Part of a small language model's weights: vocabulary 562, normalized queries and keys.
Each number is 500 + 25 x the weight over its row's rms, rounded and kept within 0 to 999. Layers, rows and columns count from 0. Numbers have three digits each. The size before them is the row's rms in percent of the matrix's.

# q: layer 8 attention query, 160x160, rms 0.114, rows 0-85, columns 80-119
# k: layer 8 attention key, 160x160, rms 0.113, rows 0-85, columns 80-119
# v: layer 8 attention value, 160x160, rms 0.143, rows 0-63, columns 80-119
# o: layer 8 attention output (transposed), 160x160, rms 0.13, rows 0-63, columns 80-119
q0 085:495493526489479508478490499486537462481495492512499487532498507518488537527483481505513485493459476525537522541540475535
k0 091:527548511512477448505497481518488481479472509533528523502443522492476436517484522544522493461517480504495536513491501474
q1 092:495499470499489496474505480504556504472496491534453528526480518517456501487505515456496491503483516502483509525532494501
k1 087:456521503519483508510528493516505485506538453486491483545502513505507517492521478568472502505486473516492517479458474503
q2 087:503472543465486462484538462506503469509506484507516514488533503502467499480479516495518490464492480560565493474491508507
k2 092:467505548524480453491476484492465480458487535548502511517495540467466500515492529520511489487493452507487550512500480530
q3 086:496453451510507549527472517508481564532497481494508512474485507486475507487527500458481483534530508494491492447494481501
k3 102:495517435517506549479551531512513536510504498476502519489506504489543503504498499498515485509486484486490502495529507507
q4 114:477510435516539539552518507461526503503440462501478537477532514531503483495500529500523508475481509548523479521490547503
k4 086:506471493455524475528476485510512515503503507521556518505474497500505487512469519472471491534507520460497486522480544488
q5 113:520518485526520487514526502509447501529486531489537506471515495512506470495510512495462506487504534493485534546538518516
k5 094:501508477497473498460470466490494509518532488537494465491532481461490535503497497479513515468539472533472511459539504494
q6 122:520511492477537486471492493511516503479467502487502504498539534536508498498503513495483513523482480528489505491448484470
k6 096:509499534485486528460504458534504502435505548526514476490535511467512539513475475543507510499492493520542513487480510476
q7 103:499479485512503533508544544519502504532542452462475512500533482545501534504518496462458509505515499503485475463527482519
k7 153:494499444549532505508527539522484534525517497427525501502511487504540495467515477499512503503501546486467476513512500514
q8 093:502511498514511458508536540457487479517499499501506489540497512475466486479492495463517496510528455501463512518524525488
k8 076:503516476518471487465475472543524512471520462475538534462516513477505503499528469524485468505479555518515516498472500479
q9 097:520502467481502514479524551514471511481512466494502492474448502496498516506487461488496507570502453501528464509484485501
k9 092:485538480489509517507520512514489521493521535470494520501523494501543499525528529523495518507473544516470471509507494504
q10 096:482522528494482460478501504486507488517470514497527508492486510502554546442503471446485522532501551502486504516480510482
k10 079:502477486486520542498525469504520502509493516494499475501524451486478488485533489499555503514497493537488456489526508490
q11 088:491465488504468515476515445481518492506495516554507508501528525522503495520563511519528514519522504532479496486522508502
k11 080:524506535520482482516496502490474473448537472531468498486487522481472496529435517517499488480523494547506486524543535506
q12 093:496471495510524500523514516517483484500516532484454531481482481476507471468466493481506504506533501472531543529541519521
k12 086:488480443484532482522507527496523545503523508469498453517501489469514524500534542473528507497490549527492474470522497492
q13 088:520511517484528476517541507532486467473507487493489545485510508455456491539503509523488490516515490525491506501482514463
k13 072:507519508482464525512527459464462500514471473474514501467523490526523484505464522489465494463511491520486473514460477487
q14 094:510506514511506479509523483486544504534549487496530484483511503562491493515465483457444488502478499491480498483469539540
k14 079:469497518497517477487501434528461510491483497516501484514528475463508546510503491475479478512471490529473505498537475519
q15 093:484495461492483492469499503483476496545511540466483525484530473489528499501506490462513494478468504475484484489489479482
k15 079:498506487544488520487523529510505489476510476488546479481461519462488537503500504504473508506496512491473503511466503523
q16 087:476473540470502539490492472516529522482504508507511547461496519520494521459490502525500486508495519551460474519522461486
k16 110:498514536483503442499509490508513475481492517529478492486475505502467512531485500496508512478475439542514511529510519460
q17 119:534510500463454529497498508494515491504493462508486514501457494503475526527492454536457520480544503509477512535499533526
k17 078:475492500491504470529501449516525527473511487526502517506483523526453493496509493507524503468521483517530542515513481494
q18 116:464530503511517505528543520507470473531518483483525510498521522431530482504477561504502509548491478447505489512514522503
k18 115:446497497488488490502471494495457531497508465465517511498511492512504481522483459541508516531460491464470524479510478513
q19 116:499506534519516530520504484497499473473481501494480500487422500490488464491480500461504440455503488527487524493488468506
k19 109:484521513520456516507460510555523509503474501481517476505521518487488562512491537477490504506519482478521517540461554513
q20 097:516480479492470518480484528507464531490481476490518471490519485483565489438503476489512527521510520487481528485486531540
k20 104:483522486503502515536521496504539460519511461463477540506498499488523497520509503524512500502500554486514490517473495460
q21 104:531513519510490523504476488483517554509472479454470453483472473545494539476471518559459496500493497526481537510493487476
k21 091:493525536489510459521466526441477482474510491525508500522509535452464501521491524488558492505504488503516527525461504451
q22 123:490506533508436441470494515529497455501479511552488477493461516516455513500492487510496498495478478492466514476476523495
k22 086:486545502504507465497494506485493541538490493481461480508504512489534467478479480512542455474538532491519532507514475519
q23 087:494472479527492507488482520528492509505500477488474491507497463485514474511541525525536508534505515475482582490481504463
k23 103:463507498501558466522507507484524505528520488459458496517458497474477523512511505503510485452489492530531506491489469523
q24 092:473523481492508507481482484486504497566452501514529492474503465507463511518505499458561540527505511526455540550492493462
k24 084:467486464491482529502520502538504490496526509493467497518491510491504496537514454483522521497510503480492472513475543483
q25 097:470482479503481542498517500475512511516491524493510523512471503520524497507510529507513493498467526479541485500523513485
k25 087:503521455506499520526471483482482507503532455501515551516541476474510551512478485472501519491510496493490501501460459504
q26 079:470450491501468519469494518526509522457489527505453478479514541510470493508499490526465542517484509527474496575506468493
k26 072:511479489523524505512543449476474501525526514499487485501506492483477481505468505490503492506490505531482507564513532495
q27 091:538515467515542465483477510484475494478518516517494532528512494474467527476492541523482532473498535494470519445508539517
k27 079:489476469515489517489488502478493494509529494493482537532458507518513500524496476525520508447515509461506502428524481481
q28 083:497536522513521481547473518480485461492504476519522498526466498511523505482499537483518488478526487543498495468500524485
k28 071:478470522478507531496544485488523531527524500524486490508500501507483533509530495470468507484516521538504492514490494504
q29 080:530467520539498499475521513477519503534493502510525467514455548483522465503475497516517500576555507518528532472514484504
k29 071:478549499492501498497506459497529457473473526512520481491543500475477472481466547533492507449476443509557443518519508523
q30 085:487491467458535509514486443487495479478514495474514504508536509458518536527531481516472509539497472520481476541476519487
k30 075:499495516517486501530481487512508477474492514508516557477507530531468533483499513503550499489514483459509489498468495492
q31 091:545473502515492496510490511526506493502535494479482507495547562505550520516479524548537526471490505547514531519515522492
k31 076:490503502502525541505560462514475527508475511464478533504529516482457478525526488494528522533485461494521517516514487484
v0 109:488461486487489523481522495527532467488517492505508473508510481516484535513534473529457504497517496533511502491487479502
o0 104:497468497506493510502502513498540494483486466499490471490530528504498529545462480525439466510534495513481504513523527502
v1 108:483493502545484524530553536486572461506506489488483474462513483527480508511520494542487526522523505491501515512501482474
o1 104:505476453482521500525524477486513483498493463480494449487525517517496501501469515526493488500528523501495523478482486519
v2 095:480457490522519530497475497506504509541495476491469499507541460529486547515511474504490519488492443490479550457481437528
o2 099:531499481478554513516531511476512490493545507493513473507469490497508503513516483452522475509471494484476464453532487498
v3 095:502484482519525503505456479455495497507495507443476513518531536496477500519495508486513528500487494501521488473466497469
o3 094:486524501500454515485549512482531492474476530510453482464463482514518492493486479506482508507531494494496475516517492548
v4 096:501478487469518488539482471486473467534489539547482488432502515503513468463482510480497531461491498481555527502503495468
o4 100:494558519467460491484444516468476504524527502498482525561499475498488500530493487486532498468471527514502481478511484477
v5 091:510524517490519493533472539503464477537541473493499484513492442517478503474519451529445513492499487514501510470489496502
o5 097:522477497481483465482503492518545512456467475472520491516444505503481513454498518487501489501494483459468431513487507510
v6 092:499477542480480532467507504504509490518467525517490501496525523510462438498523527476518478491501496471500502472514454440
o6 094:462510478545474500439496521529467502474490473500514518487512486510499530530510500475547523469504511488522545509522517476
v7 090:515505531483462533465533525490521514519500473488512417479471490520486531500524471497493524521542503497473490495499494537
o7 096:528517487534518483485523474499521493502468470495498534543505471528511533512517487526456520451508502544545506491548511526
v8 090:486478493520514494472481503463515539501528515494495506472524486536487561547495493490448513521499499500499520504512466493
o8 089:499454517508489489509476484513493491458502534523471491525487561507514521489535465519460489478505453550486525499510487526
v9 090:511482496484498472478493500466501504506523526457519502506518499521528486454543494502517515503476521522472501519522511506
o9 092:507506515505543527490494475499487514535510490461504488459502509501486558485474464470503537513501514479501496455505493515
v10 083:526513485536523502514468549520493476548500484510475510520483499491484468495520495514487439489482493493486479524507510552
o10 090:487507505511542500458530450471515567468500491522484489472528505523464522491508513498465481523494560493513495472480509543
v11 082:516495441515562543530492491478507516497543533495490449506502472489495532509543531471510484479499508519498539518522481461
o11 089:502521547486473502462513496514498546490503518481522521507490507514528479518471506553505497453504471521503493454491489527
v12 097:496463496489484520474575534487473515527495476488515514496505498483528513492499498524479526517535497547484510471469477489
o12 097:489490482475490489498536500499489489514540475516537491494470491531434516506518522487492527526528482516511502472537452546
v13 097:517532519509529488535532465500470490497461501535550530494498492528497480480485526537501532460468492491487534461530496526
o13 096:493526482556495501491467526521480523537539560507466506505493489512477487484561473489498488524503541473499487498493518474
v14 091:496515502515499478503504504501475508507489512540481526505498509492492535544492540489498528536472435530454520518501469448
o14 096:506517509496518525457522500540486526478503568516510489501492458481494483495521472474544474493478462468491499528482442493
v15 089:526473472539506485499534516501459456498541504482506448509502505507496547497492463474467464489528517484476542483546533481
o15 091:531462508444465519476480537503530519462509500497500475510482538505539480539486482536510493478489460484521470528508475539
v16 084:459508535515498452502485517497510505460465507480488550495481450522479508488504467501538436518433479495491502507489475477
o16 090:514471505532467463506500519531485522535497477477519491527462497513469413508523501469511466479509500498481470494472530542
v17 096:436532513493485509453491463469503451501479508504538505541473469494505489462464521526498483531486485472516520521489506471
o17 092:498491535510500497470493535427508517539518487515462507495510490512519499508520494502529506500479538436481495481515564504
v18 091:507506461464529500496457548522548525479530477471515499537482492513468527490524524528537520501495538495517500534507479518
o18 096:469459512470500474501497481488467432487527491481462514454502504520494524453450479559503503500477550500505460522540536536
v19 085:491463517490483491533489499484488522492518564490470505487531488490469471515531501456544506486513528420490489501505521520
o19 084:513521487488500512484485511509439523511499517516446523513512485495495503528523518529502515486490469490471501524473543465
v20 088:496527446494488495507520491533519549502480450553486452503482516497478549517497513541518513528524476484469489522486525468
o20 090:542479532487483508493432505515495520512552516504501537460476482505492499478466515492494543503523526520484529487518472513
v21 089:461505496550536495458476516531507496554479483521524494523460492476506488516492484479499502540488515513495484539504545475
o21 090:504457530519500489503503467494509487510502535485478517481473507487503499576463506485534516480495492455487496499538502504
v22 091:456482508503498482510544492510518488497461499481551496483485508507490509474459527535493491499529511522485495505496542504
o22 094:526471501518464486505469499500470554463474510489444497525485522504516513539502469487453530504463503484498514532463495502
v23 084:568515501480478487454547493515524534487497508502499481484468502532495500502485522469457485551523501511487482513542479517
o23 082:524538521548516494531482517549525483503505512522523498482520515500503505538549505503516507505510511549563530514441457452
v24 092:524518488523504520484499517501530494553483503479507466509489518518497514487533486466470514484504509497533515500535519577
o24 095:480495478497479510510535472541503514542506478499512473527550484450517523499475498515468479519515490512469502505493495516
v25 085:489548485488481528458526538492458495490484468459499531481497512486497502446477454532509466520454559518498504488520496517
o25 090:486518510480504532548532504458461495519503448470491476478505457538501531513521494504507491501472518470522462459522504515
v26 085:488532475465509507483505519490459500506516476514495451535521485435530492483502508485512512453537486533490523475498496515
o26 086:499521530484468519480523501494508497506509491490527505473477489485503493535496490464460484509531510509511515479525519487
v27 081:465498554524530486524497517511533555505515492477448497502499511477439474498511500518510494514531546520500518518527446516
o27 083:595523469468499542517517466497513499495490508484542510508507507499493484511446541488495561515472472491484479477506517495
v28 091:469518492527482559474478491455503529475547520476531460490524475479495484496549529460465500471508503500479482476495519529
o28 097:504498469513494540512508495508480523538478513439550500491517506464495484529456513501479507483519455506481454543517500492
v29 088:524453477481507483506494495473492490505532470485521481499495429498485507484503491465533486533526451477465479535541479495
o29 090:523456511501525491482528544517465512520515484498520465513527490478499482507503518502505499544501491521507461501516509490
v30 092:512500496497516470487502551539541512492489541488472483515477479486485484501525525498509485511493528487491493464494548551
o30 094:536476515517493513478497504497488489530471507513513490517493493467490535522511531487507555501506540516491483504499527498
v31 093:481473489484537495479518504512489479491481504511489490493503501489514454465490496469480490478478536494498523523499483461
o31 097:502514506490483503517478531483493544488502469547488521478463483512485528563499488477515447456514462528513527493518474498
q32 026:496497494487521504540482507468495489483520498459480498510475475476497520496500457521466508501498504482458552494523479508
k32 068:525487488469514500529428483499485489494541521475517531525500526484485498510481505498577484499534531472495467506518512540
q33 030:518489529522491507479465488473468480509492523499469512482444469523538504489474497558499503481521513511530491479510469492
k33 060:499490505500494504508484514496506500510464468488552497512520542456478501527495544490527477504513486465517525510459491540
q34 038:457520496518498509481505529492479469504462512509516455488487464495505494498500500469512529433471512546513492533479476545
k34 052:484506491484486545494521450509505460482515505497516467476547543585521475477493422492483502528501491506472483501498510493
q35 047:491503475522512482525477497512494461488470498520507491506524540524458525535484485504460499490473449540483521525507519512
k35 047:482491517478487534504483524503508511515505528483479511474508521513521496475524458515542535501513521494528470464482479514
q36 065:541504472472484436499502506484533475473497492496471514520525473501526537483471482535517501526493446491513488532507516524
k36 053:484534502527515510509452492459505514537482482457512512483514527507501500450489494462469486581498515512499502490457519490
q37 063:480493506503449523489491524518485510510517480500502514550521532478472494475469486514568521529488532489504486481496498448
k37 066:483506529508473507451471477510512494443538496513470517516524480522464505497502468504490492503499510512489504503470448504
q38 168:499522493525490498514474536545489521517517492489492539506518482497515475487493527460530516497493509489505486492480499486
k38 057:494544503534469515483455522515476547486499457490515493522534500487536509475540485480533508513466470513505478498461471484
q39 082:447530523499495455545468505484562506525506513473461526488548482501511480500519533474507488476479487500540492496472475504
k39 074:485526493498531536527512521463466523524523492480522512534492488483512534477481492491457440498526477498517504466521500506
q40 119:517491509498526513500492477466520490491469471523534501491514530505514486544500474479452508534549487532443531494505511532
k40 105:531511521534527504509487489512503535503549477516486515508477496505499532538475494489490495510511491511567528447541471517
q41 124:492495538509493527529446509510475526503515496495555542509531512555491515490541525452478519514513476494511548484478481461
k41 141:501536527484511514530492554495501504500531480494489498521551511509495498509531489506516434540504473486493497509460466497
q42 122:520531478489526514522533528500486491488484552530520496504495472522502483496493549507528498511489523493515540521509531483
k42 157:519497494443478532477481503491486480516498501541489510481508491526470537568471558511484521482524517541486531499493496512
q43 129:499494488517522495483504509477486455506532477506497511518484515456494472495487482492477544520502465522457489495503521491
k43 176:445438476528510531514495507490538497514485493491484493497524500499499504463500545516460552494475500533475515508543507474
q44 124:510487482482493468514526495467470492528519483505515504532507487476505507508522504471517524535496499485518496519481513520
k44 164:503509467521477496522491487463468520483432474495493483489512497515489494545488493488528490467486514515490481504505519473
q45 140:528493511512492490499528523451552495507528468527472491478552508479487525519475486506493488480480533519516444496511499514
k45 169:499488501554510528537524458483540526540485503490497472490517538487509526483499506491497473525516540506500478503502523496
q46 126:484476520489490499511490498508528486489544519532490508478472561497528499532480500481501467480502535524523492523540507472
k46 168:517504513522492461499470527489530505554481506531469564525513487460554531448535482501499503533514470506483526542473482497
q47 131:525468479483504500541511442522514491507496503484528498520557528466514482465509474482483473462511475487489508506474533508
k47 171:528484533513489489538488514556492462497459528439551492547499517496505503469498518514494512456522456545505466508487508527
q48 050:497534489515519476503496500529488494485475527522510521467499473513500454501503507549505486506497496475466510502503514486
k48 048:527476473508469499515511465514486454514506550487520455539454490502458444483511545502508487485497479468499484491538511523
q49 051:506511487486526528509487491451520455466521472493485477476502484494479551529491509501450504525504495496505493482516511529
k49 061:511472541492474487486509446492444514526525497463531504555505523496496463505496478451493429518492480477488510490475504493
q50 054:507498520507479497457527531503510518506525516501484522488511552540549481537485511466556539534464531460530496507496513486
k50 081:502463531518523509489503478473507484521499507511500459461486489495495495512517488523461485488515506448520495533493534487
q51 188:465535494520498502517483514529481528499510508482546527532482473512518500511480510466524523453491513484490477494498506469
k51 106:569499512489512478507486493483520437515503514545476517476484484492470455534519512548476512497531499495515500485519504514
q52 043:493464482506534466480492463537497525479464513513499513490485474497500495529480481529492498473513478549518449511493480520
k52 057:520494496506526492456500498461490517500486503515514485495453491518454523431540489452523535479490545500491477506531521540
q53 070:493503537519504496529462489521495485520556480470491538503503506479511462484512491470503500510496489495486506462473510487
k53 055:527531471524510515473480474508463528497519511492509454531546480494478544445507439487525529534495521517539427471491486478
q54 077:525485544512520527481470463517506472532516494488497526505494543504519483515458475472480538506546467498434524487467493499
k54 062:519506494546521547499509468536497491531566530506511470492491487530492522557490476498501538536503500491514456478517453488
q55 089:513506505534489468509514476527575473518506468514499521489528465522508469454523510514500515518497469458559469523481473532
k55 067:462507493495478489550512491510477485505498503483482508525512522503489478516483554524515502452508478503510475530535496493
q56 109:496516506499548518519494458445522488488483509479524482510453537472483480499540457520501473535485471515515498521496545499
k56 117:487486520524498502535535480486504459518519518500505513474472532512455505539482486471457446531535521490489543526495477495
q57 127:532501501501505533449503484501514467507503542506486502497504515512510501463460477517507537492567464480478471503519493496
k57 124:527501482501525522467513498527481507511545547520539477480540484531515520511483505511500542507498495470465501474511489478
q58 124:489534498514538523513529523492496504497518499478520507479454542439551499462503476481533519493481495498446514487521527535
k58 153:469468509523520511496528501481471532552475480465540516474473506471517532544533474508490537492495485506529488538469528503
q59 130:498521493485540514505509479525491470549454497486510553519515481458513527509492457451519520502472536470497481476492470454
k59 171:533521473494482550500497463458514457535542497488515506518507501493499539485440515449561509557489530495477486470481471460
q60 117:531505530500496511467511466483533436476480496512463473531487431524486510531514537531449499508485480517516502482503509531
k60 157:516511486476529491533509490450512470500508476522485470473450523509474507503495498528478481513509486526506506489526539528
q61 122:537466524472500463497493458488526510500451506482518490500518469516473505541524479530491531517511514519538532544504524489
k61 162:498502540460470522469512512497534471513501510494500511506545467486494503560487522496528539464506500478520432514494515478
q62 123:502499517448519473473467509464500489518494537510521463485509514486476473510492545501498520506510428515503534433473466498
k62 180:539486494494509472493466497498458510520469468479538494498489504493483470529493557514549499527472474501492556473479465478
q63 122:508482512492507507501540498512508519477471502464519486509505521482522511513513485580465496505531486497478524495524499484
k63 157:450511557468512515461549517526508551501485482457528513491480482501514479546500467512461480486485480498521520464477478495
v32 131:508512521496518529510499551510520493491514455545507534569492514507520474522495519455484483457508514425494531494498566469
o32 128:484497507493506520501478549482500506557477484493529473466480496514493500510537542542528511495469497516480513516515464495
v33 134:487476479552476522505524552507491502504497472531474520458494538462488504542486531475512526476524491510486460524516467491
o33 131:477511522470492467476494467496541488485512480481546508512489522541500509484487495521515477509469521499541522522484539509
v34 122:526525540514492522505504528490489470490516498457490541475439494444492524519524495509527517521534532518503527545499522461
o34 120:535493515443506519464502468499523497527487511504546511554506524515509464477439571517470522519467496486517493501525468532
v35 137:469487475440475506478495493501498480560507539475499512497507524518525520516511453510507473525534486510507491503521526487
o35 136:508484510523530499525522461486508517470494559508530480469507509495461471495491560490477442498456483522484468527502511489
v36 131:489555512509502481503500517497545530500471512504497464516508536493494496496508540508496561507447494539507460516487495504
o36 129:524484458475515502518497448482499472469500500472518506469482469517502565533518469516479497468468541471502504505526497506
v37 127:485481489539523525465438492516497483543478498454528485522513425497528465483504520521508473501515468536498506514453490494
o37 127:516517508530475497505554536519493514483534518500527492491477478472520552483541490474471531530491509526516479471496536506
v38 134:526468529502495461501474465496495509505481472489493540508537486480435513492466468506479542501491470504476471498508548486
o38 131:536503513517486507469511511510514502474462510508491474524483524467526491512488501497536495494484468493538551511517515514
v39 130:490508533481517481548539492523506487511501483503534462526494534504516510489550493522528491503503484492483479478453530498
o39 127:499459551478464564517469554489488518466510495500546493475509485535482505488465466478544524507497495486499482485533491494
v40 128:481512546520449529526506484475495503481442497512460499507518540530475525501493488510496535469507491505525499462458511476
o40 124:503531512482525508503505513543478522507503523508529514506490538492503474514482476529502493500504479485516522532534540503
v41 130:518511492512454478472487492488534525482553517492498464472504498502472501520473471517496485523506465464514502560552515498
o41 128:493515479491536496522442491495471483517433529537496504519478521503486510453458449519517493480526502531467515501443506530
v42 127:538531534508482504473495495508480516547506462512490518488481496470504487489506537547527486525465504462512477528474471469
o42 127:518478532514506586505497524501514486447494464464509456491516493510508496497546524501483508469475519506461517502508518499
v43 132:529466473489525503474443521482501487529522496468520519494476536497423508508529474459518502457494500476503483518484522487
o43 128:462492532514483506522538461517511520492479519516453538505507496484574475472523474497480494506511501508484498467529494503
v44 128:507504490449455525532512581522530489510507486497484531517484498541496529479522510501546478490521552491497510511518533515
o44 129:471543524466524464479489410488502514494526501483499509476506469471533446498506542497520501510540504533500550486516519486
v45 130:493521498446522507518511490508475523497459491508524511469506501490516502494503508488511555485496525525512543485500455478
o45 129:496500496529478460490512552452524518530483520466493481539538516501516467524506524494494451468490503474495477525470490531
v46 134:519504452476515525510508520472482509493488504536534512515475493501492485469500482493483521534516516475502490497468515569
o46 123:496535462495492510529471451481516497507511512499471481502479515543476510500516501480473520456462501543523509493488515468
v47 133:472484531466458496491483491519471495534487464542497490507489500477497481488583454505472485522507510519522471519518474504
o47 128:466515468487519512503517473460509485499478518489499479497530504495551473503473502481488522515519529474494514520516492518
v48 128:493493499511520465501507513480492498520513501529501466531462486457508487527519506526498533511522487432488436520511465533
o48 127:535519509486488538464496548516503458509491503423452495504498532524496500501515563477535465532508517488498539493445540500
v49 129:503512533491511497509498536482500478491513537481501539488566538475521499504501457504464492530479469532504501525581508479
o49 124:544533438533473493491482498508519520522513463499475487522515482539493512527513529496467516510469503498520503500512486511
v50 131:499487508527497506538506513471475489533499500520507500477536504533529485515519500495522470460504481484513483444532494507
o50 125:516472488489536491492513482496505464466521494505499490534508527498485539522475498487509469511514522497496472543526497511
v51 124:510473501467458516522482472492508502518517496501524504535472481468488478479492499445449507509542512519512503525481507480
o51 124:491544509486534529493482488533450448482484506527498470484485502524508454483514498499511500528478509522510473506508471517
v52 135:543516500489467504485501492497501491471515465484530511531497482459489522501523496514497479491492515511474516480500477523
o52 129:499526512470525491474490493492476487511486540532492500540457480506538524526513525508492487529501452466513500508484505460
v53 129:528460483496579545542481495513482518504489485500508492497471490475444488500557500538518500484524497459507484510479418466
o53 127:534502488491454508437493476500459501528519508497487491455516492511556493507467476487451488529501508491493491490536496501
v54 135:510481498490531535478508473524538519500516488517497455505499510473488487467515512455544450506502451538511532526474515506
o54 130:491485520513542480529506509482535545511499506513467487495488458494551536498468550480495545484492479504509524542500486489
v55 137:501472512470504537533526502485473481491472484512525461515514533483492462513515513500504459480488517544447511488499544511
o55 127:502536484510509510540485510530497471511502529486510497496496495539504471491544500509498466519517491434508513529503528492
v56 135:511528526478472501506505491499511474483506500500478477432489507469515504479475487526494486472513517481495500500488474497
o56 129:524463497555537532507483514498504491494482510493530506557518476541507520503519537502512514438493438492520504487492504539
v57 133:466473479535522528526458507526492552485523469489516510520504527520508529467458506475488531540506508534525514534535524485
o57 130:516549510471499482502496476481492526439482510489517487482491505478521529525516502500458477528522524494494499508471486526
v58 132:531536486508499489534502524494518525491476541507492521492510523492479521492498491543502490496501507507489499516538535498
o58 123:504450509449522538509479506488487496461479491517507498454528497497546487511507471501465525534546493489523507504466507480
v59 138:469514509466464562514505507482462486501531508528464470501509529455483484506483508468502512545522491476501493545509477507
o59 134:507472497492479511501515444493505484530530474502489488575533510483508524459550499513493494508509482529516507467488482506
v60 133:477507534495514518492498467514460460528474424498484490519477515515478499464482505484482485490523467487472515517546470525
o60 128:527518459472514479493541496508496521547501531507478527493476537528478497508533490492508522440506540486514477508434502466
v61 130:492479491505511495449502515548527494531467507466446532513541503462491552479556540501446485554476486493521487505497525530
o61 130:518543496469508472500527519486458515490491535486537484513532515558510462476525507508505503503503518470512528462549464448
v62 136:535464514479492512564515447462485544539486524478517470503504509502532473543509566515479516532542521500486451538453488531
o62 133:520496459505471479487522507524520503532540525506473529483484525541524512481541467514517516485513461517456493450513500520
v63 124:489469475527491482505572467515496492527508496479496531514491494462496500528505443480501502511488494477499537487499528504
o63 122:528504483477510456515463521480528513449469492487487482514519486505520489505476538502476505500490491525505491492477498538
q64 097:512515506490462537461456481519529495490457484535484501521483513510472513525504477483503524467489462567475533506514502488
k64 095:493538548483500495477517530476544505490507515482476493475484507577447480499499480550492489549519513511529520517483519491
q65 102:549497524513496487484497506494537494421477532494504498476519509507462501512484495532532490478507534499507551546507491532
k65 104:512474554510498488504478485501477482476467476455529500473500489485488501497474514561485506523537434521535479496479504482
q66 093:492524531464463462483506490448530477527487482555429529509510520518452516524489515501486525468504484510497477534527480522
k66 100:493521514485477503478492482500522498478505518502487433533459515466463478485498518513507507533487527505528536511465537497
q67 086:510507554497497533412503465500524495545501488517491493532479461501533502498456479524520492505515469508489475495522507515
k67 105:456549527466516459497456503476530492478512473508489504480469527540433529502524532524506521466469505499532530534501482495
q68 101:454529505466482487496499462515542490464498510523535531521477558490478459484498515511470436508480509524482495501511532475
k68 090:534510487519527537485507473449485482512522508480471475455488471513506508517457463519536481508457480553471498518482478529
q69 107:534524514511507521526487573500480513529531502496510496528528453505507496497499493460480517490487498448485477525532473479
k69 089:496510511512527495479528508517548493499544500497468488492514457500491492515482531505510507496502554468515568521472539508
q70 125:484514480473510479526490480492464523474530464549471478509491470478522499513505492532532515503491508502479531500490490534
k70 107:487508496528518517533498517502491510512440506459499517468476460539544481466496498499464478512529462516476516487537512493
q71 090:483512492507502540531538484547512501506516506440525515493553469543542503505522477443443516518496514506495487499529516484
k71 112:534481482535500536522506476508463505522533484466513517528521474501553513461486491445464511513492491504449463492474454470
q72 097:516525517451492478472529553513522484480524507506516469475465448481463503507493464545524519505511510509516461487505508471
k72 091:527474515533529484503488510482503493516511498510517493478512482485468457545513550497489485495490500522530564493520511508
q73 094:457548524534534494534506534529541518495490516513510515516480512495507534479521525485531522508528496524437496473476481539
k73 088:463490510522492447493511531488488526502517521481479528542540473509500481509504530506526524502499527494519535509530516494
q74 087:507513539504537489506503511498488534510465523479498526523463489480461510533481486515428473469514473461457560507477453494
k74 080:466533491498520521495489561455415501530550508460508469530514520484478535533473502455495520486451506524525435512498500538
q75 084:502532495553477520506484504544529523531533506509496545494482527528494507507503524479526495483463526490534479515495514521
k75 077:514533534524548535527485513484495433503498472451488507507516538471534452514523539494475494495480523531511519504492492487
q76 084:491488501484494512520488452537477562541482470531492484519507520509527487482466494493484510461497520484456512499464469472
k76 083:517485494553532522498483523460519457519501502492503528502508471495493517493538505507472470543488537496476495492474474500
q77 085:505506532476511490500469472489469496533491437479517515486497475518500516513522543505523509504459501480486504490492513524
k77 085:506488478505536487442475521476511481463501521497547504488520484528544510499496497536528522508475512465475505497471511529
q78 092:511488508530456533515536493535493468522530522512488488525476456553484502541533522462460474439524483495466495486515487491
k78 084:495490496501467499509455503491453503433511498515492514483516512508469467511517458490471541512506500533465447481513506455
q79 094:551475523506522493458459496501521500482489541504484523455545511513495502490516502574486516511535497537531493479451533508
k79 092:485497519510474452477504476533529480477487499538488482519526545438494519538527541492488485566486478473492534532474541511
q80 117:479454479491448520489502506539496523470482473546535518509505469535521489461536502498498496447483484510470527470449520516
k80 100:537554517471531462466531492480505502477483501529465474482454547510477537490516514551527459500505482514492479547476498536
q81 098:479508491501501522478517490475473513506508504511494529487495491494480468512497478482492448550497530536492481485531492474
k81 092:504469509507521497515498495468485504507482523527448489524493517546468517510451464514474508509491506544515509496465555492
q82 100:479505487502501495501486538486508508509487471500481468493519505531524507461538514522502479491491503477487472509496501532
k82 114:480489489473504473489496501483454498472478498543483516508485518474458513508488513494524537470505434554545561529498527500
q83 130:518489487487448515530475481495512467520528502476511532502488495502490533456490507485466466505527509452495489479467526554
k83 103:493472547469480491496494537548488525488499524547527493498524453515501488451481480532537512511557505522485469505446492509
q84 109:497495510465507493543517495466494458478483523532527499541469530492521518511518500496483516446489462534517563486478487484
k84 107:507531484504457465455487483472511519505494526544497505533487505522491496513510504525489515466527508511491519559548452499
q85 101:497504507514531478531516457497449481512519518488465466526496467535478492524454499537493509485472479459468531503479527454
k85 105:518516502441499473469493506511495489510478489506517506475455498477463487520518450507517464460477533524500551552458518541